Part of a small language model's weights: vocabulary 512.
Each number is 500 + 40 x the weight over its row's rms, rounded and kept within 0 to 999. Layers, rows and columns count from 0. Numbers have three digits each. The size before them is the row's rms in percent of the matrix's.

# down: layer 9 MLP down (transposed), 640x160, rms 0.0552, rows 188-269, columns 0-79
# up: layer 9 MLP up, 640x160, rms 0.0551, rows 189-269, columns 0-79
down188 110:435420538510458495423568534542543534513541580509543534478430536491524462462449498460550481479484472461545503527487525533502531485542539558476490539444510538510467530523559532477479494433528481511479507430506549536483515535412506552484506511
up189 102:500418560495505544511474453494533475481595472465513399499523548508535470533445545465574507506574519551510501454485539469496485441447503465495557538501539465509530498501545558470513473470519483445458461455484495554537552519504522487453499481
down189 101:485499407520477516500468626460481440526479476522462466496515464505486503481497488560432452544498527480479555548489512513510518454481492488498523498506482552474551536523565537545456468515500463495464430568503617435587451598483509532515509504
up190 087:524501538490537584544535592450519556483539499496453501496532467489465513496533542499493541447566440530478569450509550596536469549498455514575460514529558548565557545388551546551446535511493487481485468479501513527497488569521531517485505426
down190 088:487474522481451467478426464531464510596417498480556470516465483540479528502490531540523544507514476533501501556432501455436590523451514536463552473491514458512533489532491516545542550468503493515483529520517454514537564445509495482565487491
up191 109:549462594505399504449507489455477432483484468454501505562525458506474426558445490500452471532477519432545486489483502529548548542474566520536513495487525432500518496549529526469524490501517531543534506500487564479448543560442478520543518545
down191 105:516535509504536542470517478493506485466486515577533511445511431463600600488424430587480492467602495529448503502450581477499488496519477507500529473570547539429509509493552460508538512500407535473449412533552451523572471491528562524510475510
up192 107:525472456505502516537463521524472521492588510527482421504473481509510452517483505456494529531453434515543524407429525498550457484424452449502454494507526531541519484606469492491455540478526472544539438508461453512424509504502503475550503438
down192 108:596467475492537510501545455505520525439524516572511454505496499546602487484515499525502594535504465559509494438460439498515542383496519458505514526438558480521559568530450462560543525524490506489500544467490475458443474560476552496460497490
up193 091:511461548424471469484523515470427509482513542538527508471528521487468525527507490474531420507503505507485490495480485554572510447516489541507466545592469555517514539534547527454539538539495536500453532508499560500486538463471460503552504555
down193 085:469547561500525478531509575576600520550498439516465542481532461559499487448518573532498531450512499580532595504507517479480429464503494498576539489462516483530490498516504437536482446507539486554547479468535479534495492506461492493432477467
up194 102:499455467539417540462507494439523451518442578470513426503551530451525497515464518557452416485500574542505479573405517474514565537491506459530500487466499557520513515513460521492519533524512560500507496503485523493569515505484564538480455511
down194 098:469491527500557493466532522540404462503524426467506549508424501508448464479540538535474510466430481502537532540487487461540459519474473513438498477489553485483559547523504533449543556458454477488449462484527581477490433477511533447556520452
up195 090:497510530506561514533563448522394469500496447550499506468478485469478471530437431519468535566543544455482526461542476542502531400552477451520512418491513611494529526468458516438478531529492489531524524459492457510490488467487600539476536510
down195 090:532550479531511435497521419510462463512529501534503521519510568500538477562488496431449526581529511505505520536512502538456470429507477518557473548462479489532472545550458558484511571462541515536530501476445478533548544503452536519549538500
up196 102:513481482525459508430475519479412461588490476525457489473517540492492458493505441478487443581465494472486516448464510478545450570506499466453498505490495554467490523487452535481439536453472545530403454498456467460444506510516517487500492484
down196 102:506530517497448549513503523455472477480439441552510532512481499556491492458493486491481560457427499451486411483463413485478517613522514467541494420498457469444511588504505504563581442523501481539483478487471538529529500484476517457453497436
up197 090:476553480553455465522471463445539542556512565527527464524452450463475552434433479494586493509499440474531516530527520498588457540492523481453505419474479488450521505486501440467538493504524485454482496479433506455431514462470532462514394548
down197 089:503532460459468512500533474512443446418514499527519533449425546459507508591480509547483512504523510500503571523585492450511469440550512524531502606560471514482500532543538533532531483435451409495559478514476510563550494563483461460491567509
up198 097:537452517563512583576471534479516527537531511511484460535455560471488502587545463525520463536513529539510494514464501479513556444574493464534489528499441508527456584552520539514500517449478473489432439495571534552489444475554512467481553435
down198 096:548491498559492557589497491521499409469494493504483456477534504494458523524540573483494467493425580507459489531484456489482467414479528469552481478530496511551482580485513549564511502489468445556554474562496506595499524455502473408519481478
up199 088:509514558545458538544544484481460514581522524539529485534616518463467546469417477493463508505510459436460485443539574539471546467528424517468506469508520619454547541456487498503482480552446510450528473543575514484523515485515531493464470482
down199 086:542456457494452588477493573480463495435452487488471497448471495568539459537544541510443518483421461540493501505537469489505488502545555540474489574502490383424430513558519520459477533431563489491480449439458530499444506485486482536546532480
up200 109:542556459503505474530535499416487444524531463511532488455451499444487576466497560547499471509465551488485499500551474438469477506476539498520512489504466518535529494512473529503634531485562489438513469518540494501471422555537578443487433505
down200 113:478523442577519457505474589487533461492482432459477506500487502481492532531413502461475472482522500446557501515508535547540485529508572559426412476454448550464517570546539504484461554478453482467479440455443483553540476455460477454596496461
up201 118:485527456535508440538535519470525559547463543514511575502586466428474481470464488498513562456574468521456480546476535582518449465479446499549497517517546550475529514490521421528517450427534552540506482504555524526495515527465529444559458487
down201 119:424527485584492428478542503474573508544549501579557466474550509438509457462439488549470477432551406425453482496499539545464529515464524558548509489502560603545525507460511499516482493470515501503505499493485466547500481524444542457570430484
up202 108:526530474424491510535480582533500444499452488476519534514488487547536494485484541475515460474535545517571509517517508422435482454506530448416473468590501478549441525551557511481463537554494499512470534535482474575532483474397492540494539467
down202 111:565548509466535508457466556567522530503524572452547498455377534460525461534587516445492475471492503528512598485448456498520510448416472560514520463448506507556380510544524546448502450488540486534510505512466518477587555531438429458484545483
up203 095:522525458478460527491509575513459505532418570542482475504473477502505586527450507456521484550463493500502509473541524506527527566487427474542472482475446492505487536524558509476531545501523542581411459452486409480453492526513459448423526514
down203 097:518474498456586503478464433462492520526534541460532499530558501474530496452463397501489516550484508551490521447506561500491552538496533500453491458445475540467580525450535523553594507507526486591483525504512553507434482464497559509481506442
up204 099:472416549570469514521523572451529445465590430527462464521492494547505585503473435465487520559445524540507514492513558462458478498453450476486495452480492517530460505447490486456494481554444485489468450492485517469528543480541470521465470473
down204 103:531495504577545518485523476549563472554494486537479513505560480595464452552442554451566491505427467484522595502476478490458577550498561444503544474592512530486530547506495509478524525504558523452555463501452476521506435542476451485529581496
up205 102:487510413463538569538518480537498497406529523517438527482496521465534506480507556539447462499446465491420441494506401502512507542566457426469483493517545513513445511484461461464573434454497515462532488489448434531467500561476530477488496558
down205 100:517518557510495467455524509509549439519502467514522493529448510482466440487542504489527527430568495450535565455469522500501486512436525488478433583514518508481556451519524467421524536582495528487599512620481607494503525544533463482483483477
up206 109:540544421447516504431575461532526456544476493482541486478537527483456577385492513496456493504531575479482501528506534542530521462489452500500492568507484449544440511434531481428486545432482473470534538580432509479544487543487520447428558460
down206 097:377528521484565566485523528503452507512597469535506493475487503485510544464455489534433415463551459494524522507494503398528532495494426477539512501535483513456501521504507430559499456475508547514475541513434500537488456520529436517481474557
up207 094:506549519458447469520427455441469462473483479560486559478566537483490496452490419505510558511529586486504530489541517446460497498425582511518472528534473489542424502475561475570559501479470523482554420496484518431506486486539519566484505565
down207 092:499493472487493473353488507484482536498452521549552560508456505508544455484569494542459518498514513458439494532523468488448490473514412511483509443457536464462529468535459433477474557502450464583440495496525552560439516453512556490473467496
up208 112:517486477439526531547526434487554527505571508453492482513457505506488430466511540484500480540447420495496507556437547511514529492458503513381461572518489528496495481481528479485528522480519532496425567487498500489470503548489410473486498551
down208 108:543498528415502496542500426479550525559520533463495523517469470522521521416511488449570527517509546530501450593470481559468494493502500504493574523477496461514484522474528500492550510513464458463499542442545504485549564512511422528490495501
up209 099:485457532507492438440533499528552568467518512429495550512470495466541496523548476442469502524418569520510503474540513476478431456471453482482472523435434470472484465516539584490486493518465554486483510516479491583410468560476493477491403510
down209 102:595511478482564528545528441491479516474493454453513489494571540413591468504507468480465487452491510485436477418485506536487539528555486536434479453467486513495516470579565514518518519458463507494476527413471512487514473462475538464466467528
up210 113:468546442529515502528552517516547602448400446517450506504471538537488565484524476435479406469542454523495498482568529534451455479484487475499480546466476477492557540549528474521524437513486577504528480486500548451527481504593516513567448543
down210 119:510536522518573493518426511556473519495540452497543455516426523540514535503494532513517477472484507606470546555518461507501511493527464514463474523489542376475453446464483508534517511488448522475504471568519517545495506562453458553457482432
up211 106:550515502502524455540496459459454476459475488506500514526536431503528513477541501501562540534421506470435587461486542518497466490471529493495466489502554513489555557555595447483487551481470510512565501467407531425481517486569485507470538492
down211 103:455526527527456481473503549479472467526486507466477463490431631536528486503431565450473556493478481444482519474551535500520479481500482558485529471484526479491485410461451509540484456566530467545513510510514413550523453534439530526470448483
up212 101:435510460482545560507537522491568497512552462480539479554507556483495547461548489488518483509450500450524496538442506493503527532511446415527510507436510535443500491426510525547481580514566435467472550480519468480497534568497525545476498526
down212 103:489526571504563431560504498527438439539505491467503467468556500482475515529441501501522537498512532421517453469482487575582497415461513483434454509490546451475421515464548517448505448488511503482529507568558545531547457517528455523516505551
up213 086:490490519430501547477530513479609516466483554513471464501460533516520484571544477503527476476474441519503459507473494556496522491508474470540505569415424508510540530531522528504564465525535516489564443534456510528446489626535539576452512469
down213 092:495523518441553492511512515523568499477490565553506552547505523474515530453515554495479418533495490554473454494472581536440442490461558454573538474484486511549510518510578467447541495443562520484497478424502547527471495498513461458450542468
up214 097:502519462515521519545439458504400569517446409530456494426498503466529517475526506567568551552535511450525533516494575558464469550444570506491532521521559565486538498426533565483522523503521456515556539569496483498618427554496494506465503470
down214 098:530510490496500529550452497493460471582537501492461548497454541508529558528558506537443612544499591439519491526402506511523468527497479521492432559529530518532450498504566507348533558543527484457445548502511485517579546502480511530520415521
up215 102:514494566505524502544492435463454502516509477504526466512512521450496533481473622481511496507461532471417520479467497555483425454513476528484441471512506515433509492503496416604477496454509533517520524539498503425561489518495525415507496506
down215 095:495511481479564529533451461540465466480448451466441494487624447489535533458555444480477481505475478557561425506532568548473434522526501494599509503511455429525461541562474480574537482499541510552511516508475558466562547489504457477444516519
up216 102:547530526454484553520533478439482522521496484594475526498507530442509476586545504451417478571543416463567502529529476473531480544460503509578474599479561512479481524505490519514442436511473459532541484479473487584498476524509503554565497542
down216 104:504530527420539541462539516515471525466507494438465514491497451545491570454524495547480512551483561451507485529526494580546505504505463501516521403410504494537473473540523530443443503401537537494425492475508523531480547461434466454477505508
up217 133:452533530537432432518484502446470508592518563517501503500502514428505538443487450517520580605513635429503462512453430468501491476498473545524539500502560548441516438519532445471493437437498569568497454476535515495502471480519494496515438523
down217 131:477508529561451492502560487516528516550503520513492502452597423438465534483456534510538564555481501419515502501458503535503505486452511552554595451489568512487464502489554515492547502486520488524576447515482484446535454458531481472508489557
up218 106:528393545448581604533485512447498471497523448462476444466497571496459511537542521477477549531465569479474488506480516492401615555503505488541462503508500506462473515477523516514540557569509574501498474536563494507527484574502533488514503519
down218 103:632539495517438500537569456460473524429503472450506462494437442476588497528463469402489534496546515485493523519494496460479424495567472455519587495470480478553521448443584558523438453460474516482559528540524458456444523487448434495454490547
up219 084:548488492456561492514428579541453579464471534537473522471494577479568449488539463486525511551476498471546434559489430543447497515508460500548456414504552506513490488509511499490503481507489474485557504532490515540567488530553499594532551510
down219 092:527473505505453549571446492485450522550403525478431459547424528506545502505537482447548494504520469477489497512475540439494444432448493477539524509518439451485487449452547515406527554511521481448498520551490547510515486522489525502484517490
up220 097:441470450520430510546473523502480493443539435492542487370547483504430504520544452500461506536505560486532455606476537503482466521486435521505510479457474510529509540487420512512547562517486446524443560488472517466474510529508470486497472524
down220 095:532480553478532475478514475510412452550495549500419481500488490464510484545498537482513512494571522491460534430482450510534504519502499531501449430476454417575478551491587553541508497538591575502483464469475469458547544468469562515510483494
up221 099:448534506504454534538457547469472521557461465487451511426483563576496457492462438509474592584457475482534476527444517490473554526494533500511474524481513556501519471550500454538460556455561472476574472531549506516590557500565419432452500502
down221 099:437493468551572536431507529543512486452453482524520411499533507514488522455520507441584481517464486481479512522485429534523564472540506432473512503500456527491487518481472481493541476504464462497487514508501542468513471545477610458494474521
up222 096:536533531453481466542525548542561493464526462478488440494483488559521492546517460499432517447507567483533420519562483533417457505532467563520520529521505507504531480451574486539532561529468541513450551456601505464490502525540523485517495512
down222 097:530485461519543454442470513435484507456519470563516522493549517530485565457469472497511586518446495443431524538571464483505494454553556527515533527541517438525513462442461532543489455497508488524491512507505533467436410506511470449466460526
up223 103:496526537425503504569541538405486521541558518533532460480469489533519524493508484485567527541474544506444524527548544493466483506498527531451536474512528498528452487462514439486450542478497548547423493491535511499491463550521467565500455518
down223 102:491497542503485517387464502465531498491484518477421445543448551535503488546496511451504497524585482440521487567522582555504471514475502471475503494410522448564465451520500491515446495446488439520539468481589470507453546479493432425500497523
up224 113:480524471469541542519472465447548515565470552488453529486508487494560513497467549481561514519510452416522472484478472532495542512534575430601461468484476482520423558454481476559512426557493517478534484430467505477427495462497489575517487513
down224 118:510548485456444479537546521495582494523450536535520561486576433508518523483469440494503494493602476464447421530419520463523448510470531509473507468573509546527549476592517459442435540501448483476517499504412493456480485524535496479439499448
up225 116:514475485408473481496528439516555510494466500477544482532492508468575455523551543514457531449503412534464498516472458563508554479523442478539496554536470543441460548524557512484480445457514556553552514515556468514476533512435503540536424520
down225 111:521503507519508422360556542426500509544489479573570545483508534441472472522547526572495498475509411540550522521424475480477583533479447509470464542539522608507542527439515513475525476458513525516437472581430471508546450497480553552543529539
up226 090:467503457544430603490500457483446498515516474549460514486517529500504532470460495542477489523460460528506487463483497434513509485600449488552476458561486615530489559469451477492461541551460497520507554541530556441472421505528507464562478545
down226 094:571482522474476495522532496545558445475545495482461422483521417452585502478504435575479456469491537502505522495504491537516509508499495453454521506465453447559551435529489509466538473494512474479589471505431461542467571564476448531469535506
up227 082:474490467534539543507521563502564469602555528511537477570554516445575594483483395455496497526518573485495510473580495507552545508451506455495476484453473490508547548559478499510491513518536495542433517499491443548542589512434512545473503510
down227 081:514486542496471524444395489509497477425529481499462472431561495531506459506525548519540481489496533488489491541534511569492447460541554505509502500535467449549462473521555537489579443528508500468541490542547506509510491492504405441578548507
up228 087:545489543495498564541544494522481445467468509467473491438537471495485546463463535443559543542540541475484528498552452509526428503416481508442475452486459507485490519501523569451511509463481518547526486455421556502416538532489461495578428517
down228 089:452512510560480534473497490530567518541543579585495507521511537450461510461561514440566422543576471614537475485464413453445526455470529448486497515460534560481458472461519497459506533533483469507487441532502494472479496479476480517559499508
up229 091:574546520570526507464537507556518540522443488493523551536474504434509447454540468478471470535543406429455504525536531527531504472541428487512469566531534502538448541511463590467422508489450522432461515444558533543480534527480506494478481517
down229 102:469542518474481525459568558395488489546542463508543535478596515492461499485493566452468565508415525492497478489520533476425452507495528530475558465503427491477483505467451471509458447585557496610476547500473484510513483456455473585503476513
up230 092:528469479500542523567536501563476493444491509476450455445490533467463629467477513509446519498423549503590429520501456498471477478460491477498544515525485514454472497476503480439532495526471549504508486549527445525517545554557515513521453478
down230 097:419454496536547487589599519483552551489511518485481496478448539459520525472476454497520509541480534503506522526524524514442458519550534554512510492506505482452534532523520543444542503443489476542511564454512433494545462503584543548479518457
up231 101:485496489403537531517485505554532470515490563537538457491558473523511517446496575473522557551443531503503532399454481558506404487498504494507472497469510445556526476535521503473541510458465570575473484526491450534488472589448426479444521478
down231 095:466514448570496518495466478529497448546466577534502548510513511477510489526480457452584463428543525427509498476457520533480484494503551452474496461574475582495478493462540567504470519543508449433537454510551470404519525464521494433547476598
up232 087:529566532532552526475558490534455558553456433511487517445494471459495501510517467463380544502493488497493512552520460494586506416539534533555476464559449521535484424475575527568452548500398483563496448538518496468470436518514580478478550486
down232 089:462492506487401432477493533475547487452495484502479603512562501424539466512507562517524482557480469474522458465510603505502507521455504533502506542564448465481532558496460513402556490480554538504502491453496461468510491481444517501508475513
up233 087:544526474556494436544421559497479495524509542479525453468458529494504460553424476473440438528491503519498479441536474457457447466468480493459520499498544566478478498566527498529467543524516487488564526475587549434502446466602466574495458556
down233 091:554426539558520499542477519496523468432415551543516476548513526509549586422528478547532490502415533461494494511492518497506448538511506517456402587542462532545582495530489505503488471506505454475530542480452509482511587535485498434502523472
up234 091:530486501486505539509439526455482494426481501507483421529442458492462475561419513549522623475436486476525540487466414514424482516522523536486536477475549490438479527477557520520468470487478514540579490560468542526548521538551508465492473457
down234 096:416508526490481556476513460443450556483432474569478500484555602517433506576465514445513546486502565463545563516441489491452466435452537494467570425490497513475522502448469545508449427517486523428511437537533424529458481445525505473506558514
up235 103:574488545498505410513430473525530497515553465435409568489482463509500547432469439488541463505463531496509433471472525495509497468519520430500525447526597515457463490518532471587505564559500499518552566514502491473514506472496469398507492500
down235 096:449570506456423486530504513449447499537477519472455544475512461530417516588495526479488455529497496521523497517527431505505553574453469480468481491504495520548550492529548450480518513496498480437486433451531487442486556533519474559504513537
up236 083:507521464436513414491536497517510494530422575500489553498482535409479546560500522471463515488503511543532543510552555461576501429498514502467477483514494542570510498531484497468483505560504614430496551492521577500501475548470383510499540459
down236 088:552500460477531571548489529518582488562455523542465462528509522475543569526477490410445579543498487478500521544565548461523507548510486529519545564500550483516471501410559488486487480512468592546521552479496535550539561550536512506474428493
up237 112:543548529437523534473517503537495490507541562531494492515526559512501515511562572496445526426540479458470417489437440451462469473474381477488528426536474543533463495513545489474580473472479451444580439483504454471509533498506468528482485436
down237 111:541545475508429506481478470495460533443457472464524508566553539472459413474559552483531440495499510570522567468465547508468464507483522457473518510489485554419482493469418537545538498447546473530542481506520492486458449531467439543568537551
up238 094:536518538475526546555522451442526547513494522430522438544489598523475476481434535523557496490444486540468524531489492532586531529584493472477500492443494521553450550511514470533478560526507479514483578551544420463457466537554528488459434485
down238 096:450484506444505461504548456538479534500509456462493460421521558436438503513485460526526515532507549524559526454436537491542497479451494509486525458461567505447498496478514497451496504506492535571479437523443579479483493462573497462570522483
up239 098:500631511478552588457532427472577525516498487587539494565507534483525506510550490476402481464463471457461544482521563493548497466564497503460457571572440573510524434550523484492534509476465517492453507561489525471510484449538460502532543534
down239 100:479471534522443487459480546501493569519514452497512505499570521520545496446538491431525528498460508511525483530512537548526391516507483509520563500446522469539440527488562507581497522547530486553515489516460558497501491509416439559510572437
up240 095:526502513490419530531480459481475477497490546527474488406423561510551537564481523545506553494527509487492465532484488437515406501509385504448476558502532441458516554505465544459531510525503514474553480558511464531500515477508433443479426494
down240 096:593501481461490451593510550560492549560510451444421531436521507451562525479465518508560500495525515475464446551499565463492538501441467521474518511505514475428498563514458489560474485480488523465512493533549471527539510553458427453542524480
up241 093:462505507478490513571451472483429443471453501460478517522562469514542563440405523489433523475466476553468443526426504451509568583528511552430494451506461541441430520553522458474513501495503507547519540496501527499470583498487420526447510530
down241 089:499472435470474514519576555473516517509448498561511473434505519525499511537515588431572526484535516528502540506480541504491581544461585489504468451501495483515476539396526475516485476506535566473508479586485491432440529514437476462498492504
up242 102:487514516449442520504507547466526514497465449510505548507447533489507415486521507512512510565475516476456525513480489495535475548458494513451509484533530492464469557547504520541472482514439549513507462596474527477444500492506461541538482477
down242 094:502515560576539495530506540492460492406525547495517478528523510435496498538485448474484469489570505445469485474582480531484536506514523517505497455473459527511638488461487493467528480532507529405504491408477495483480494523494532543458442486
up243 106:508495490545461546545486525483505512473514597445457443489514523480520504463378424534467502508544527499518480529538435491464513517546491556541498484513533551569487450508506531503498513501486503546565558554453554532539453521528563498518575473
down243 114:522504507479550549470500541501522521460585441421538429483545488484508515460522531554489535420554525562495495454482561501475508473435496505504476430448493531514458595538434492476580460447497451492476492519506500547487571459446472508518450551
up244 105:527492532468473513547482547523400458447535520428461477492480498497498558499500551498503505496451461462510570465451498470563509444515566458503512516521453508461465434574513477484438529420498486604453502496529484509488454549550465504515463523
down244 107:530502544509443464529515505537467427531467546498519440466506518400521443534459561452452524516465459518532569516469480524553495451479530514464472526373497469432457499497567548587486536561522501520428464514511427521545472584484544480466409447
up245 093:497505468483447508543452495456518481548461530493517492445536535535462556510489498505514509439444491529514535452465521434495569550406474502542475458540507532427486513470516558504442515611469434442467518580525510430487545524459522503469473570
down245 088:494557439473509409480500515486454519544475444513517488555537536496558480413430483510454460485475475564469466575579389537532473510451564471462447507497525502422547553518487464537507548530483530418573512545491469502569515522528419468499448492
up246 109:535482494542530542514500478587527536476419432475483545484507522507433521498390458484566454485507518501558505488537481537471520490492467510443492588490551468510553494528491600551523615500522535461488518586481522532521462531499493498488457479
down246 107:517428471499475462501510457576551513498463531501470612525468407478500478522449486454564461536547455501477525507483491476446430456566478419507473495499457532503521479523475493537450501560531431472517494566466527469512481505530563460533452469
up247 093:444473460590489570514481539449506490553460531463476519450557482491486577476452517533457511526541509502487482626530504468545443538515472541495487519480451490485509570521482429444432480547452477515493528514499545478629547543570500565618485505
down247 085:499568459413504519446469433482545515443492470540539459573476521525445403531503439437520476518508461479521503539514545506492560504445444541525438535481571472460556436562535464512455472486548497549497389496458471533447470463512481533476520579
up248 098:545435486455423517526517504414529457439583534487407529612478460431462498456480526515468454473482519522464533485490498453537529529478480538504489489565459495465441504444508500463503530420493524539547577524506544518493502500477480511587524509
down248 096:486471434454441485445492455478552515498544540489529501537499525615458464473471561507497523533449522478452525430526511519522536600521569528484526421437503511528452481547528516551429440552481448525463438447498451507523423560539456439432459522
up249 103:503511501449447554518506461463494537404549448494560511563580477431503534557571587503448498471473439520525471530505487456526464578507583519510548446472565569560497517486473549461462524531511537521420539535516525520476469489476496463443525449
down249 108:518533500517514539492537466476554608549551490529391480543460517483436518441489553523532456499477423501533508520552431476493526565492477499488453457465480480478538481548514522476399517563506530498476512556494445491493524499546505513498523449
up250 108:524489440464491489511499486451544500497485525421443451585550535466521459518451493516419508496501526494476430439528489451495469440537513468463432419585504524586460522501554588477493498595529485536449486469517490502489477488452474487500484515
down250 104:564527551552408567545419540485438547446525453420492498464543524499443540500472454508500508446513600486494481476468560439539512599469521520546480468544488482529473495465516467493554494518417518516471513510490454504505460493528402457532511524
up251 092:512510538459540547522586496547518481510449514515483487489438532427465471471524520504392491536482423524478566522440522447539505536455534480557520517471586493503499438545524485507564449454550477520518447484539499467536457526505468454451493451
down251 093:502489536480475496495533544432480506484532553474570499538483460554441508539532545567540466493521513493423475569418413484535512526520464490461401523516522581470531483469486513494509536551453525475524489566529494538462451488574521534543470476
up252 087:533486483519407539586459466436485508485435570544558455571522502505484469455518475554581508563522478540486514534514460491490534561469445556493528548444523509468514538457521484558482492557478538467473551516479519502438459489473499455521420530
down252 089:471517553581483480528428548537500565552523544554557538562536495484476514561475494555543516497563475573505496498446467457492489471465508502545525610549515516504533509466502400504456548497541435446541531479529493544489475416552472498474510476
up253 096:481569482527535545496555527469488489543502506522510432427545494527533473518558561546567484557575449515493485479400486486476567550423467468502468541492495554522513494568516465483493522538452496453460465515491518461513477448404485450449479467
down253 096:458518517491475536536538512448469504558490471470466498554487513542454450463511457533447447563546518474501530522443485458533504516434485476607464448525509529400486532447551487473513507524540462506474517484542511561490493438413475585404518546
up254 097:513491503465425490522528462564501478507544513508515469511516474523488442409466497466427581483534485487602522503486560555531410607570512439499452459455487465532459478552475451522502539492455508459495412541496498528537559492513559468481440539
down254 093:520504478471457504564531458505494453511567514483533536527516469544531436480539445492449539461506459534512455463470490476509492564548540433461402423475525446543449462569461453503439529486446545487450440514501477455494527541532475484422466559
up255 096:535543556515545513487496558482480506482461499537492549447464465471495532504526507463508479499500497494534497525440507447568506589466543466496496481498575536442490475542558557490526550496531461462457460469495555560440452503489592471507504450
down255 095:477535469515504476466557492459559534483470470506481551513506419421435535482503434482505560494488505459553488546567562537499613493504488508430483438492499507540485496550455461463567531497529558530475548597458522459490516471519574494504473543
up256 098:432580568564511447480447572447498500524492534521526531496475454486435545526480469540487539562481428474482523516487472563506506463466453520520503452484543568510538426513505465443490533515496496445467574542503498471408448455499474476448468519
down256 095:489478480498556540438480557499521527507519552505518514507512495456488443508519532536543515577435480497503485443576492503552523477564445475445471487528520480529499459547435523479461522519510479433518568475462549498446485549418465472551527530
up257 107:450459561514459492558532488494493458427483455499528495499518444515431449444484520470512468467481474507564512547522542567528446556490505552517513477590487505547459521484503540512536524540466516441454521575600509516483487472427441506470535492
down257 111:557530544485487487462516491542571567477494463523487528521488487512458488469472528495391564514548472491544498568476499498537478540473489517486534526561523532574544502583414532524433500498523575594547478495543432449534548488559556532499504469
up258 100:477494509497542499511480477512540531490476473488548501492513497492495521462441501532437493459466535420567459569461480452530415519562538406529509540463438495573461438476502474539540484507545484500539522487421500481483500501568509484435426536
down258 099:455512570550565400545420530513496524552485536458525560519459576493495515522485497495481463462516503476457491545432496525549499546500453516490449472513486435468545504523454523514542473466532529507450442617524502465465468546477485426531517433
up259 093:576517433406499444552459541459520467482483494488455480523483546523582530427453478546540500512472488424511483484482450482467494565517523495472498499523475483511488562474431461475497468500480552515536529553501527570504506493519521607527463484
down259 093:536512510481552428477464547401525498434499580518485451470501529454524573502517468498537546504532462514513615466455489511489476594557456520507524450528536515508523562468481491472471487443499495501504519516493531494580561587462489438475482579
up260 102:506579521456405454525503478415507524475475503436472508487468569499506541499453500511523534504524562454490487483446441477520410514527468436446521459452495520471477568588512469540522444515520496450522496498494492522516470466414522464544505490
down260 094:531491462560424506527522448451464539431516568516498498466484546426467460503526501481503483439607504523426496464492530512535470496491432500447539537472513501525542524526494447470493549576516489538543512505435511486431522531464485521510495487
up261 109:432465545539473450506517531480542493516502508485506517511506502449475531444431519486528480472541514452539452435481447480469537536504497483496563497564518545443489471454469502466585480481493529451492549485514446504511443534517524436464504536
down261 113:448519548444538463439490488549469429579501479482496506487504459510481508500461486508477424474438450495609558487478470548519514470501527479538455483561427574486515447581458491464543469467506513552479498516546527539553508500415514517454492537
up262 111:522443497495503451515485444506444513569546493544452455540427517499515503498454479449508489461460537517448521539443502512571501472548570489541553468546481434517440424506479536570502595510433544524521442434454512470503551523535600516524500476
down262 103:474517455537520519505586516487539495483497462491480516534485501501481485537547552599467513420503426487573548575567539546488490484475526512457496499530524503560534500432512458526532499519477523478490521500519455485417490450484495514534494512
up263 108:492531532500504435473477424551449528458502466471507504509473481539462491428490526489409508529544504468600438453511471493495446579597475438487472554535484487574435497511509505483502468501464495472460480547502476541431460494550519422451456527
down263 107:465577529598442438522522442570485542547511465519498505544459555516455478499504507561496416507539548514559578495522478526520530516547534442506536460525554415542506483487507466474516410472479517435489405559534456452479515506556495522483529605
up264 098:472535503479545536420461513410566558544397453455528511533537420466554465505495482458515479565493489460516483489518560491532446478514522493528458414562529527558498475505487425475516426507584517518454516434518456488388516524533484457465511496
down264 096:532463487473498478448528520545527543466516467465480501464590481440495480534517526538485480474506450453532509498576535514528454431515536509415547480508460563508542469512455499481533466493420499501463433580505481450534521502463465427555475509
up265 093:466494456496527528514527471539503499461531560481500499462497509594488494496456615471586540497557458485525432491452583509581583460503427503527470514484506474466445543513531487475476575446507469485532523484487459497502537458466499501561527496
down265 094:516529520482427455512583482556455514497470531450545487497509441484489469442560468539491569536421474502502496446465435487517492455445421528536490559458453430429433443410502486500492530538523502498524456470572478501458555410474419549468603475
up266 077:499542515430463384500490473512478485451544494487442464477478465520453478485452568483450485496479498485498466454533412388521528513497494553457417540531456451450473461446488470553502464508495489431439548517529511497460552494442452436460475442
down266 073:487528513489544536516442514533537467520462584530489539502487495480494577488462300505517575513502494457457505517449487523497414558488488514574566473465516558516465545541470450490532554473483514519516466494534508550514427506516534519526540490
up267 102:543536573476480512522519527480547438510545535517509524509517406413484466559484526470499520544505501538514508526443452509533534459435488482471502478562511587535413492492549448479483551531574453461511501471470526502520541503459408555442474561
down267 095:458459463450533468520472420546514491434453503460475456544495523592493539483534537521590491484492537457468515522582512437523469516445489484563510579536461436478537532511515496543518489465438507472449572488482523580504546470462517497545501473
up268 101:409493456433447471519514542496546455491520505480511492458434541534486500516591483455582553480446525544488453493560463567544455493490525587429497531530508501556470557575491546551477506441480502488560523484475523512508446599466492550510507507
down268 098:562489572479462429445516507484516475450426548551530500509470478535533535481529494509500451513548537516502506446416513476446556444480535471503482484586453515469560478504471573512427500557457493441446456545552581556475492450461504544513578509
up269 102:498471519573498526577533549474485501419463457503521463518449511502583440394539510462534529520486511517477477588436473611534451559429491463566520545494431548483470523488462507460498539562490506464515525483513578516523552465493502501527469504
down269 096:428530503547430430510475433524533445530472486499457498511465472494469582518497515509509441491476463413455548510493501510500530454448520489498542455531482467559512492570448548532569448484484492466508432506542535459473478469561534343520490479